Weights of a small GPT-style language model, trained from scratch on English Wikipedia: 26M parameters, 6014 steps.
Each number is 500 + 50 x the weight over its row's rms, rounded and kept within 0 to 999. Layers, rows and columns count from 0. Numbers have three digits each. The size before them is the row's rms in percent of the matrix's.

# down: layer 16 MLP down (transposed), 1280x320, rms 0.109, rows 120-269, columns 280-319
# up: layer 16 MLP up, 1280x320, rms 0.125, rows 121-270, columns 280-319
down120 105:451531590618477462507463423487534521497472504494473550441460446398446517562576502480510522407536463484458515451491563510
up121 095:396535600462461508465540498533474459534485504503477547497504472493478448474499484538475438593463484445457483425505521472
down121 101:428570502470554534453641540530465547539451426580488491521508558520528518530400438577541526558498556453452540465534538628
up122 101:460519517399583468506449458520467504466503525599477508528507521502435543519432449578416550575572533490578509451526476562
down122 111:465558499532404493437440462570422515505496513484520479437519593594525520514476454389592494462496496406568471485562546533
up123 098:484573484536534564414537485461404461403443573533384509443535498481452475441585482537473574495588486376437516419436497478
down123 093:512460476512585510457447496598484540501521479535460515503490489512479416560442411535493519607594499522565404479542444499
up124 098:439472458505579476514489488519419529485490458496449445518476445563542522480524509458502529557474488491478565467560521428
down124 104:545464514519521592533550515455527557458465469514518541594601475433477537476509541562495511544526483603580502527403564524
up125 101:461503437561506404517448504515509524502419443577520493530503405449555482468432528520539564610451477464478506431421475529
down125 102:544537528529517402456514417573568467512454527585570587483540466561456506514547501534451505408410553521475518522548522517
up126 100:511452499485475503479497486455501480633513496505460517494509557531534563640549521477434485464475523484445519511598418552
down126 099:572531468518524475505478501431476457431460474424529554428487509382408593481568431503510487528545435474505497459476642549
up127 100:456546567498473456524459584500519533477402487505518571458525550497513482427498455455523504443592568465458470513532415462
down127 094:470606538500492455531467473394535577434568563494502409543430502458499502514468422511575487515486395523598569454462501524
up128 098:518498533454507513515475465479493487501456442534467532472472528499563531458436529540556503555606512464541550466553498534
down128 089:513509553531545434472512448479521428535530520570496534417461453521417557474512535423544470476470518512527457556563545415
up129 100:541533503520489473481459490472445507447482417528425539587432556565428519598545520467557556408497539451528467464449475439
down129 099:514528461472499552538519365393456394538549637448579496568550484532462448504521583390533622525538528476524418538491509551
up130 094:571540443544512483506551455633468585425515577547509422490539480520441446492481493511470595511543495488448449528546483494
down130 100:536505513423401449458469431535505538465493496441549536463465611448504505488460435488498443471528502460469449568398576537
up131 083:575515466460461534536473409459478492439479339465487511449643568465563500474524521507509546588465504485482457464485505538
down131 074:494466485550547525566570502541537465417463544519544501528503482504496522506567492486598366490442474489463487547463568420
up132 099:500540535526612458496477480562509539569498493443524535415502440428419557429565416571458485415471549455414445511415526453
down132 102:520559572490466464588573491486521623496507438457411453501612519441518471509460530446495568564457534499525524474500558471
up133 092:423403450497573567499519497498498456517509562506604470435471429463429495517532470428474500532533533533450546494489433489
down133 082:565470461511511486478552461531530548495493500506391523478521469484462533487512591498491449464505440526462451460489514459
up134 090:485548568512449511555470491461413432530562476539488458506582517592505500390468495465535501452510523516511475398501493510
down134 083:461539450493493453428631530497477490436433529417481529488428531453491544509504471514496523433516516484488554500533456445
up135 104:514539548500540512517490467472572495556542403584576531484549429504507570467468541459334528525472573542521572455565465434
down135 100:520545575551497499476509466540479503572574489503532510466525497491490455505483445428508599582487367597481510518486564494
up136 100:512578443598463535558509519586501496602424497471520513501505433573527498492596473514567524521459541476483405551484533489
down136 102:497496506497490467374494456449442444596467476529452517401587482465542560525445517520444665522492423452533534517644452477
up137 106:413435493462584478467461558469499586471480511493485465493379597417547525534574493401486484510606511471466477466613505441
down137 101:492545579552546447560513448520431531472532469547492491462538511581468472407568543550548508525422468507578562391553484508
up138 111:551477509501583537533506481521534444421471462549513447449455511524556601658524494491506468556503493591523400527527524521
down138 118:536511411512533477581461524424534501581467550515519549454646479564485511513529462553449475441497547510382498522453427505
up139 098:535465529461514442579422557456463451541538417483374497562463533511439557556408478503520483570468539484452454550413534505
down139 109:452519447612463565433553456566452494610520488569510502456537518546488529508550536535538491494515506428502516495387555485
up140 094:520443503432546546528484599406486519517561439484454448535445535436432464490505525561502517607541486566476540471516544490
down140 095:439423484460536474473450467433577465568468541447508560399450492517415513446521510489475421495489536550432538527452514440
up141 100:573581472574471455491459524507554435502506504461464541545394557494556465530451532527567520546569480675526591443523473496
down141 100:421443508569486500455497431504472501519536522464515458503436520608510494456486464550457571457475498580523537574485535532
up142 099:636487437433498490446494441581447393522533666472460499436468494551478494474533549531464521426524601419575520545447488445
down142 103:554517454478483452510488501577537510548454502547540553472517460550466481463434426411529544617527450528516444520505508459
up143 100:453515545572437436457511424542480564469491557511474476608508510481496560638453439470515529507526520431554512594503473508
down143 109:495497472557553447573415464549413472560450498422377509457423433483581529463565506490513469615513451533452518390508415570
up144 100:550476518473576518521512540546464507454588566542543527457505403475490482487458567453559485488525491485507386469561562496
down144 097:478522498439559460532544530529558471555495494460467551524479465486529508493590523524551469526457484588489452400441482569
up145 096:483482526412532469513527524507578546529569466576475470480492481476522487537558502526482457603517505430464464563482468500
down145 098:481496483354479507503578472476518497415545466564418489485546544458466577467519510617589540459500496510500426439497383557
up146 102:480468447534480553540413467555454479559482470585450512429449526582526537520567500533428457507480450491502528491500524448
down146 104:453510576429590432459450639421537423479539566425496501492533552484491459530545485584476497497491494435453612452488550353
up147 097:486486497532419465480512445415582548534467495494474507540439503495433587505557541490542483509427485527558518501424466480
down147 104:561529534554409512545454508535453534507475533554514457456545470456604476568522462515534548506531514530491555500461526566
up148 099:490536533544445467491489440569525471598488477518313501444525507437508523507468454498477556450524533433432532495452535478
down148 097:494482585466528502460522410575490498586549489465479552432479431565395423523477475578487584475529559479572434440567599558
up149 099:498421424491458556557535484454450526548604456480575445515475512550515523378496521528461554490481465488433558447525505564
down149 089:475535539497491479511579506559554501484479524473446480523444538486477510505514511517469492447518469510522476508519515466
up150 111:549498520497471425464484473470440527523512515531461482427584562539544518508483470537503315557565548540492515573480516515
down150 090:463494564459503317566590516536497545556550514566498518468530450463486517507520436462584520472508485540507535471453501518
up151 101:506477485516521532516571477508605475497504475491505527537458519624496508492481564496507518460518551442543562499400534542
down151 096:530577487567419448536497479558452514399400526486551579507487547515539539496476467547528473594524440559460542470508414449
up152 102:478472491471514618465466521544480505404533571554449543517542469554516477462550525513532483465522548563598478482546444507
down152 120:433517469456514576515481525489446518448505441499511505468533464457520500461454488476564526446524544456502516537485469535
up153 105:498429525626477509550518545482508565414507482525487420597552447601472525501501523512507560473445561465445478553534457424
down153 108:531555547597433524569489536578505572585557502460457418516514514503551421433496562536552548601538597553517531483453500522
up154 104:523439470555521550405495497613441523513508554460464446431491506498514517482509492422488494515525560507387474531425498475
down154 112:453470434534534428561410522538466538491538445458562481463523489525492516453545484515469464421469541539461445512507453529
up155 102:443495562471569563489442462361386518570442499486535531517441549556479521452621436508517468507513559486485490510448477528
down155 091:435525500480472524494486550551466508440551505517521491396460569534509561573504447567499532522408472460477443559412459472
up156 100:457503491481500431488571562522517467524498592523402518460566478548474490486454543454559589562540578525502504544507491585
down156 101:492530467507487553516500495547496496499464417448398468486505521451443433521495527529481501478540513591482519463530604530
up157 103:455512476449573550552547514547550579502488514550473494492441510479443519479488498572526398520486422562503586489550534533
down157 105:573484364493487489520496455539530563502415568509374460584542493568555534608466508506475506517476522493512512492553492523
up158 108:497586544606506523487447525453499434527496505554488417533476542480499512561485470467407548406491486465462461586481446554
down158 115:485508501450513579492423472528571549649486496461538429503482500490489484574510590553439562495506480551472453485584464501
up159 100:505375427531476554553545480446578560465442587404544420458532475592389535520420504465579465524473467477509432449497502425
down159 100:562439405537459513484523503460497435436565495439499529451473468511431454514461481574512480503525488514466525492468447478
up160 104:504457492476481585561525426556503473539495517472495582513526536528500414508456431410492552501527471599486529526453571483
down160 106:559512487514521593539489462555513467498517649493433490550535500437621464555428452627523503542560549377528501475495462457
up161 098:485463479562597457568527508543601465527510588595472616545529521507494525509551603483554515513499500501499427574567506502
down161 096:474478529457569470506521537298490435601564543493490555520538519482507503499486602450487463449451401522516414448480556616
up162 103:574513486594554494529466502510470557570479473488456411519500515435510561526508572509528434484446518495533518505571475544
down162 114:458507495469535462482452525472471516426536528482583525468421515528541435534507512407485505517450446536590425482536420533
up163 097:479464484584567555472464500573518514485528525472475507452482563570511546464522427534490455488560506493496527508398524535
down163 099:463533565489524474517558460489518557426591392487536550437477472482504544505576505506576502531543531494483519425484500380
up164 094:446493522475493534559552407533438548552537456487508486591548537555624482474573479482566476555412499582498507461523543490
down164 092:516531508512492532532534488525558472502474532505447485481444501476475545488503547490461488443507530492464506482502504465
up165 097:576574541496521593483540555491583518547537471544452499558460474429357567527522502468461482432391531535472489543492447535
down165 099:479549468461494449473564393473476487498476446566604462489427583545480580384495480501474450503531462511538502505425482430
up166 103:387508455488541489531501553471497509435468575468541436520466628447440464574562474515578431492570498368518459502524505467
down166 112:546528487474426518553579514543469528506568520501596430487520536413418538543487531453498476475493582525500504415484547547
up167 102:419526540564534405545526484442539467491457539441493462551515480487534520498438432565430408469510481456567481555492442426
down167 107:508574503439544539472425568434506557507440569504548517483430415546421528492477542438533467519517519523546457531515378471
up168 100:467504528493479536505492497463547472465499575561509507457398531468510507545530520503404465584528572420585551520501533553
down168 090:522514462508478533534554460568395477523537527521513445468527482413475517553507555483530474526509512511511549469447533536
up169 100:462455459496455462531564441579517508456488457552492509478463540429537385445555529525554590583502400563547491479414465576
down169 093:600541487521487540418463457467518486537462518538536511425440548517473515528441514459482487492492470439523487512480446498
up170 098:582464450587500521536474518578363465493517465472459481445494455529459414524590568467422551541463484474557472450488637630
down170 092:466519523575504536518554443490527561564466483418470525525477446440496515552518500493432505503548517458519578625431534462
up171 105:497477496494539513468459480539548456622478486502501611517543407509524491465355509484454521596422542411528471473487465539
down171 102:478558585504448506452515549476503454466536464550462500429408491595601548529516425551511423403507524398500418553479514519
up172 103:574528464581569561572497626492448492499532494495525475488634508577497492504441594424448429541378524438570478543568455491
down172 101:541487460495425476359456531458496462457532487536419458447565483502537510471504447581552493489594436471490440477495430455
up173 089:443452470558515469499580485494521538607503481514509530459534439504509502563423484478491539452407537547489459455541611544
down173 088:490492508499478493497560486492537479440454517469534516427474476483475484490526570560439493436564491484513441572544503418
up174 100:467621468467502528518566516479468477570474579495454406586538446416474410390450537469407500427391544487529452432524514538
down174 094:519460514478456499459553454497564486360403482511462494532458479469432564461571570535560506527515548538443549504517565429
up175 104:492509446498408443425572518461494541585509405502511416494398526544495436409437504556445560542505612542539475491513484458
down175 104:507446527501511475514565466559499445535439548576460477547524490480586425513575508453512441480522462503603565469529484446
up176 099:509484565477560517545500456499538447563511465406386479503559535522520480485579504462519502533504455476503498422404547421
down176 107:585474551474480529486563508398414444590522474457519463462500406458525506478547506503486506514462468473482534486473530474
up177 100:570523450520484513549474428469470558404527466558552489491513491513563478496545496467494466516503527529466427531451474503
down177 089:419513468487521515419401500547576514583400529429467544567523536478572527465544555528522473476505575454517675553578591539
up178 094:561537605463494504491474475535467476469533556531520487500425510458523459569525483500498502423462462486547372438537480426
down178 098:533497471452417553516422607505398563516482496479462460586519480513496401415479689528486462475469431450495530551511536465
up179 103:500490566437475542523541490562601509505497596388547484476520457389511495500536469584496473525493498567576494583420541439
down179 105:489503536482464496530512521449454510672542470449555548549572491473533471563555499422539419530494433577523512440455357533
up180 099:475462433565448526596545464377501482527543485423531561467515435573478422424462495495450552520439466591515526502497461534
down180 091:475576553489535509536531507462569487468486574505444480540486444483480521512519481505469494507510499513505513486527533477
up181 100:540509542612479463500480482489627507424577442564483505516473530483443560511414518448475495517560564599507479568517522477
down181 103:530449448465549426481457487511522497465476535417475535487429538507506535481497392472498474524574533460409477522453601481
up182 098:408408529515525483500452492504486440449537589509489456590512633527463526446497533443467553638462572503529465521441449525
down182 099:529447574540533465415514466601502511509511506537494538523550548555556567524492520432467496499474475466409532490501584485
up183 100:447526459554482443534492514488580515571531479492582521467534515529490505516515542523529483480432523478403434491592457528
down183 089:532467496493459486524530444528552470496592440573590545550452456411490492561480421460540537425468509486483478503530444526
up184 097:630477480531474518554468527517551471556498528582455444535573430380438539473501484464469551431532496566522545490542415467
down184 099:495534508520477524458448518537519655522482463450499431499457505509394542498474486413475594585566511590433541525506478514
up185 101:511503438538359465485548488477494448535512573560457499504490371444556534524462392489563526518525506492484528471474559486
down185 100:520431526475529452445513566450504523637505500485436553479516527463474546581539472503545409499458456494457489561612487545
up186 097:513420525582469422560525402567572447528584530527470551505578470477524468441527471536534473579534526388446502419534530574
down186 103:474423515579487471437551582414501501523454458556531514493457544522458509585445470433528524526476480528463490491482513439
up187 100:484543534586535444474485490584450524471498487493499470482524511551564521394601540506447544479396517567514468464496529508
down187 091:501427464529493472499516396477509399556491516451518353499546456392518416555479446532455449509492477492409487453583536445
up188 100:529469475481536496472410461511608410447402484449468487505525503389445552482545476563523617519573543464518495491427478552
down188 104:549544551564492423505453562475535535496499522483573515550509531549460447433553533488487554515548422535591488535443470509
up189 101:434532468565517578527522440503588479523544529521453444433494484513532538502469537529516512464567409521412491530451521518
down189 101:549500509586538590563405489551502495517522602466465483484509469500505577441371468608487459588503514523534476562455530473
up190 100:494525554568550569579474443511538494433450518431488506456601488504538597457469477557587558630499378395527479490531492519
down190 095:486469427449456576442524516552567511566426498477474481501417571521447489512448401528509539459534475508453510478513447511
up191 094:518516465452434550432442381489471523418479549489502517476504498515583465515454539458502584510520528498576490570419512495
down191 092:545475564488515431535402513494532502422479499564490539467474483474428521510509532481421540509553531545511545583481457396
up192 108:469598451491475562584513490516512402474470444452360534545509431477495512597596548457505523412559499411467579470518493438
down192 111:561485466550532585485458493516494513500491566502500509443460493504472444478509509541551497516469419458538511515533574475
up193 101:501457500454605508559589457532494517590592450567533492547519558573559522489498480461476453539469478513523526569517538530
down193 097:572541511479524512528735505464538535498555536438504540447538605546568495467490547543452503578443534483512507519503539576
up194 087:481507545532552510432442528483539419427434586400440379552451537478475517549493476469449497427510473541499472516514507481
down194 080:491457542487499470574597484474525561520463434501565524408468572418565472438541540535541532517546462515455474501548561551
up195 095:474477508430544360498547510557449458461608471395500429471477476502517528553497406433546468528506486542456466508391502510
down195 095:461490515474533473572602501560459476539501515516492498564491525517543581470374545413535525571504460558445494534494536550
up196 105:568499544545537544466547529530431476437487444567552377545515463555527499485538564502538539430527535450561508483497496554
down196 110:514493516548523564515466495593551562496547487430540428486452457504502512454446463515553503526541481498530607611563523504
up197 095:450504475530436557502497474582439573458479468547431512427466494436515527506417532472449486493511553449484519458570476542
down197 102:498588553549519437533507488503471469532561450493557486414452456564510516651473518502570437555483523476502490580436447522
up198 096:538416634468514503496480494488522528499456514546435609455523516517500494430554466443527495446580459423528517517431463445
down198 109:606418479477557538500519484396426471471529524465511539521462466483497533418482439477594505590537419449462494531539479504
up199 098:568526489459491405537504544541637464525600416477506535514527414352524469561498447491422435542534557538496489466522470490
down199 095:438553483512546494449498498544512485490505467439566567446469415486468447366575530480527449483442550476482475542531536510
up200 100:405519459494457448444508479510464572410398515493520504431520513551533558407418542428550579495524430504434478523538537440
down200 102:489515442506530489438496535509492494434496526506465472530542581528513587533422530482499505421556515489560399502489504576
up201 095:445457467502485524500416498389433498521449463444522490548465564485486461496439479531556439591337468481463521519515507474
down201 085:568492545468540477491636513565535477465454479544523548485508420480449541492501482479436537495507479485513470572503507473
up202 098:509503481473561452482543492472435508489480490481497534568525520523438481523465659430562563468581461494492510486496441454
down202 100:510543571553558523508513510497577558531479521488413567552515511557563517433462555582503421577440439507434353545466553540
up203 100:476550431496459389466549461489495521451488545518544486479498514446471489548492514358456531590556567541510502492545468475
down203 102:498485484506437403411548494494489568524527499439444580528471463428538572512547418568485435526535542516536523548448477484
up204 081:498555437519484673553469469474509473534479480514541447520519463495486516471470482401421503489561498482566456516493586489
down204 086:488505462520457446477602531514589491469515481536468491498495468450467530531555477516462496521502487523504476497537555491
up205 104:401523491453642455570540527492498486538497510510484465511521535476473508480413540595493522617502477467468548497431486542
down205 103:523546446575454409549600463534463496484416565565438437514515463554535439600405478547588422510603696470561482535543521546
up206 102:550441479484521527526544523546450454568531524458468447533543571604438474480554506487483411520434592470595570551481498546
down206 106:478509496429514549499551628566425540480550487438451531540554528501516502469455549558405514565478427516527486563386556554
up207 104:504509463439450387474562472409501530471475484400403488459584477427472458461500556480432539497535429462454465534509488484
down207 109:485409555532454531442448581495473485459357469599593560574473491553474477466536495390429513508441453554579517397456526516
up208 100:533538546524529498533539501555526526496540468503558535485531477420430433523444527513407491514462460520510414529500562523
down208 108:557549510455505351475492590494395362499447504456469556523444468544520477461586465492468492645522438512462637456495452489
up209 105:516540548558523487517488428434436452469530443548473480515426453496460552437557458517518516479545514499589545462636552523
down209 105:422452419490485496592470478479489545450400515461545523480476499417510468477490438500444530552466504599423532557419510576
up210 100:488548477506481478587527531479396476480465505504465439420553509515526550443509529444419567508529480472574457504521450461
down210 102:466476488438570465465472408490532526564429523479452537440491504462568428601590497528581518465514467520517467537507438478
up211 105:596478490554476510459507516439540535520473447573464540529461533514497446508624452543456532540457527491483499435576404539
down211 097:561534477468523511531465484620482557484514510480549555524444328461527554485522491503533424418437498518429477590553492480
up212 111:447523511428496491553575509431569514516529502500445517491458557527524433500475573477435446516397476443485548370510484487
down212 100:484522555536475536513573552531471493439461470502556513476465619494503477554469454559484558604474499549470521495485578471
up213 093:536551474519470556467538509672483558540454558572463501490532425518458454474488384516464632536506590547525541459491545510
down213 098:556553560542473527461520390544398463501446472489480537530493526512474475490424439417654453397612480523454526493554543455
up214 100:500467447498618487577476463586501418419489520467413489508522489525487575502488476466455460436509500484575495434475410442
down214 108:467500526500587532482427486496454478553479549536463565576570453554474498546427543492581518540569515500492550472531590485
up215 099:526607557528541485529487501391493455544501496530390590621572545484481595518532527486510443391510396481560488444431523464
down215 099:467477402514514522461518486553463613479525484547546601502543387484544495541495571595450442504435484533544430421526535566
up216 099:440517400437515474504518471484419529528509523507486540535443516355495545533571473541431482495523549508496479517475507541
down216 092:547572458527480486519587496604537441495510515454404456467501513431497535466489517519504490431530553484530496514442546369
up217 101:516547602497455405535452481554562474473484563510549464519532556472506560520529479507457454396491558468488400493421516470
down217 101:394455424449379518492434488494465467551537592508485453453599529512475378399573461484622529536640510499492576546515538502
up218 098:504471410497411422541523555468529516473512475432504539521390499547459528527520541487552502518609449416561532477519492435
down218 090:500442459478500353445513469503508512544567485423500559548528532463503597477498531516514524481531537411535578404493494577
up219 106:449458469596531532511473496486507525519559559482474530535484466427508545433532464552473575509579443595551505470534391511
down219 107:454487579496499488570473578434511496458502524580537548492461514553532535511535484525586527468463549559479478580404532401
up220 100:457533467450544480550601558534485490484579491400479532517393414486526532419486516586448558509495501446411463513560468493
down220 089:538508541553593413561650529519492472421504546496446546490569517566594510419522500528546520499473550517587491521519463538
up221 100:465553531524448493491440527468520538443405517508549468446490499488445551404399469523423472454532535455441503477522448467
down221 108:440490533497535461548441427466548454506530456539564381525507611398511413448462428495511487572516472487540558566485467501
up222 102:503506469547549556517484495362441490591521445583566531551562527557445538351474551485460453527442437493477524484519501499
down222 091:550475574562478510576571510532559512491498520520433519509435536490551502518433563485425488478553501527472504627477494501
up223 105:446536527497518423509449446507652471436500469518512536460510486494506440600474545518474525474535474548503498463507533566
down223 104:495411550484555491485462494458593471459479516485532556476418431553571453472506511486474581439584450444452594487534472462
up224 090:481474481530473601636560574439462521491522491475544553507396441550498395465471478511496481641468486495487547386490524489
down224 086:544556504513486488475526491554527462478481517475447501507459498487450496487529526492501514467523499470484479505550489510
up225 103:544455509585399473514464535540529517477487532495502491548456561504464505505485571441481486503528531494534534511472438473
down225 104:423383515483507558543312519441545538498480522350572575469471586542513445543526512555572462521499525498511536565534491471
up226 100:636544517511504556555473557511455441458530401519504523434468567421476501474593460516514476519447561498473512411512483447
down226 092:486458577490436489438512544438495549523404520454470558504430572491530535523461516407405426580481467537595530444439492517
up227 091:519489517574484448462569593612508557433521426458478468517492447477432510506564497478476497468495456512342441467503424578
down227 087:440471490428563485515636425541474484513450521446488552472456560433436556512411514485515496551557471491645514577420511510
up228 098:403477500617534517482515538518496493446551485440482507463558544485435544510507543473516530605472562558427588509482520520
down228 100:574483546505511481466563489528635588518547417549446557403445524480488448528476544578505438493488498461512425409441429490
up229 104:521547478528521453460531539501557494527530638576570469461498540587526505542467556576461458544478483518540513509535495500
down229 101:418504430480426560529452635500443498460473561534466458554432508548530490468449527546508449470474645420553549465464428466
up230 113:571498664555460484527469505460457515448503521521395536529565491491503492574528404532505561566476512559517495416502559519
down230 124:570512454512486465488537491558456499532581540512556444471527557479577555539449587517459534529408500534514469425513469561
up231 098:500481517441486463561579498565435491532484455497443628522523551495422451492533496518540482481530526470542550523508534523
down231 098:501505561546541512580497593521434455464532389578457441497557462449607470564512605513530575526517527543586500539452559565
up232 108:453489473493412555541442439524458394431487474471496545558486559429602500480578528508536481534455570544488549437484466525
down232 095:458548519488482499543492473416588514579444517401456517442456496542508483549537492575493412486497610474540554484576480539
up233 094:507537491445426430562503512453533487466474449574563449445531532602438558462514534477509462404548437475567526467430520471
down233 095:477536586476470435539580479487449545503547491549555622544429484507532434533589473509502516485615449429489515480536507434
up234 102:489496441466519500471508572437478411546527475532527512486466595508471425455415510532484520492441532499574526506416486467
down234 091:432469468526523430484663461468544605540429508456424454510451479490465421520428509480523477441480525630574419477477563416
up235 097:492516579465465436583400475439505452374512444566467561491485508564556560502498504471468425446513534483399449473443358442
down235 098:459487537541450537488574488591511565513466576451486572545416520497469488587502544509456559495582405520457477456520484552
up236 100:470398526414517491453560489422576563471460512529476522418552522518420565451523458511485536531440488550492445529536554464
down236 097:605496517501523624495566477511510475534535449513545529531455553573461464594524424476473480446488480539555560488534479497
up237 095:473556498488461492532452490548510436457545480505451437463499454450476566412476479521452456541532548446448519489419535591
down237 090:579562547527455520563382537390484572531465534439521499561480538512449449489554530498516552460537509464431543436524495542
up238 103:460476476468493459500510502501472502506477447577449498469514416526499466404543510508482498432516522615465653530476428490
down238 101:473474449553466566447536453584490532551472515446532555407548488587550522472422533536464437469586506506510494530480575482
up239 096:490566561511497530468446516541452552497529437551574411543516465492562467552605521381482481524492515415567448451551492447
down239 103:460437498534517455497515487521476539528532405495559485507494569482517455530532490505497480511520626407513524419480577515
up240 096:558558569440459568527501563463536514488519480569420501449569523462507470522443495400528476420545490537329622504549506497
down240 095:532518480453517520472565463494491516484471550520566524601417388567502505517505487463398512517500449468485387511490389530
up241 106:417517557543420471576493470517562532395444481521429534537543558450516464581469523536504550408416403478512491463506531547
down241 103:466390546516506464472476536480500524602522588539521455497506556526548502493492475460482483646522495506464441495547473557
up242 099:486547569520522476524461416416535575431407499507537524412460424537431455475451536512427506566577544521494486469533415523
down242 102:458588451506470492505521483481570501523529526478581417382432477487457554435541561474457530522437443548388508438429474505
up243 101:506416528425514445521535528535583433440518512513530529423503512535366505578539421540456447477463537492527491435504550498
down243 099:544478427485510548519540521523405432538486463542540549506541475555542497523562524475470519559458438535467440615503537397
up244 097:413505537516522548463462471451469549474567480471535527484506591500453531545525469567498458493515587471517616572446556534
down244 109:478497487426501443513503551505458562415506526514473471510456478506521462476540494420491511525470485436593550545416476496
up245 097:492478613506520472413537586584615463537509567499462507546475575419532450545521517509505446534521428463523511511476418497
down245 096:525577481512547505447558564504483478498442523523456484487454510482467523471526558478587468535541409539500496477473448607
up246 094:479451449564486551512471436484503392639498450473549566455490480519447409473425485488507574509422559401509478449456506484
down246 083:467474490524450560552560499537596507385461527521525493446464506484416513470476505454495434455442473494482501488497507507
up247 100:518522438582477523519495530475503458475548455520466454570504468535542492545538564495578523566476454556485505480527434474
down247 102:504571495519573435501486490490528517403531503429551489543534452459444440461525504457528496534407506536497481497498454537
up248 102:502441484557482456566608368441544466507498405522546463504531460471558468465531504528459513473570490499414496525481442449
down248 105:475566486502496474403377490411425460534540414498537523549422563431414531528485461571538536628420473577497540423519452510
up249 098:526458564532516509459466457535453527485536488456470475525450446487605482473463495535532489423518567613496440508443474471
down249 091:510457543493466532620288576506509508523498510593493529471479528456512519497575572454431432486537453470427545457454609515
up250 097:545502575375492464559501521525516458481541519489483468483511482455461364518488434518481461542478470482513520497463511524
down250 092:466554559488528524576511504463556508519438497495509529501481554442485487403562634499559510415528555567458507462404506462
up251 108:482433422496547422505518469491551418382511599530498440551562542490500526479461477525503478397508579496575467568498554511
down251 109:424351438474528535529484488524524521531512421501436498484454545592560529548448501439439523509518573448534499447535470610
up252 095:483427526513433431498381516487450552490466536471473477444499538617503534454504508518513465497425483529514601519518541453
down252 085:523547520427537483449480485557502467506513485421535489528493511562586496543500526529563483514583511515485485509553493574
up253 098:488444504491586563445493524519375436439493466573511510575547470568560511553477463466445575579554485451481587527487559459
down253 097:462515486493452548547449538506499448516447500545413488541511498509465391472536454525472453458537469471529509593447534452
up254 090:506468514531614620458581488428429464505499506457600526524524447463522500562487508512434419408482462394501457423554467524
down254 086:496474458497479482493757475554553485451549486549510509480468468564453462471514586492515525466491557525446484544525524457
up255 099:578438416490608508574414520483501528546418443454482522541587475490500488406486501523440543562516500478592489470506561522
down255 092:471542546521420438452492435522471474536469491531523556420474484489548564580536498419554521475498556510505544481443514484
up256 105:547537596601567606472539506472603599565551541528455466565466480470503413494379501460457484414590468457471498473510509410
down256 108:461497477515518460476525456571546522515575539507464544508579537467531518513584477531552448449427490468507415488543418486
up257 098:491494524579507480482579500465527447560501470470462594493506531527510517467507451523431476434553504556545540505483517559
down257 101:417544490583500446460579469507539558488548360468460533553505511425473445510493564502496457475491466435448481581476593557
up258 101:495491458582579458484523512495465533480496382541487537430502467441564561495532584554509530422505405512557520515559501458
down258 102:359421557413557520507540521449556469539559524500509527535588399494526518532465394588479543465471418431462458369480505529
up259 102:464567536449583451543433443543416531533502530440437461515517431482568552462411487436497456610453565459521543487577394509
down259 109:452507507484464467575281538492461584547450490515567454511508503529504558437541506520518531524489480505465506484448457522
up260 101:447537476442528536552535522477487487420591426484495454568447623401480506435542540482501522471609460537450376484465563430
down260 110:425520612449487609540581531509524525491533581486557446504583537373518568548456559541555483468538536553443474522465487558
up261 094:468480459545398517516504594543545482384448515522536452427451420539486574523624507530451524497472535509504479479410479534
down261 093:530495513616529447548564447530436567468513426545463467589509459441484459476587549523510523520487499535466471561491397480
up262 095:504384552504537489434561509480474499525441484444621543468429479350470424430514518470475459580464551381513492532585531486
down262 089:467492495500479521558739508432469542404498514492510490435512555473479490496441566493497544474486436502576459437472548527
up263 101:486593505483440429478501474577578458471479578442517603429529589477537519364455534524527470520509517384558524492499560500
down263 101:438460594483507643517480503452478570558493526523481478517509455536463447539426456511489455522522464529524446440522559554
up264 107:383536520496518530551494465376474510519480478511513501542484550602496395507431435598486501553424540489453580485554494487
down264 086:560570487558442514505453519534557464443471490483507510532467507465472481494523551509521526526457510559467410541391529413
up265 101:511438425446524610561480512427486556491444484507489439451495602564440587477568488467464555418446615455562528547457430443
down265 100:378509385491489577503398460532498484487443480448491520495518449474441482510528609551500519539536487534503594552490509504
up266 104:455505516429450375495452563496454434451378463484525543471529462483594482474420562467417522450516553449567533497478506529
down266 100:469426564429455566402478495401512494527496515440516568543402506482512489436528492505516493590525580514480434489494587473
up267 101:518493403655510517410495584469562595560496425418443495441535477533462476545522524554396462554482501457502532574516409550
down267 104:508525534455517472548504428495557536441442563516494428528387547523490421412518387557469551468479437477558401562509504539
up268 103:478511565591535485466490504512481561571491539620464497442517441563477539481528488454488502470413424466506557552620542473
down268 088:568453454530469546544466525546513459481457513495590493537496484471616524488525466534542502538518411463478556585476519495
up269 113:565425513548549499484528501625489579513498523568505422508431516519520491558525619562536489479512503411486594580519527578
down269 134:427460437536554527489420580553499553528577459503522534488352503412537503503534482489479458424526539451445597452524464544
up270 102:444529510537459534508498535440494442501471480548485469455480562519456487463444475553429475450511564485424440519440585519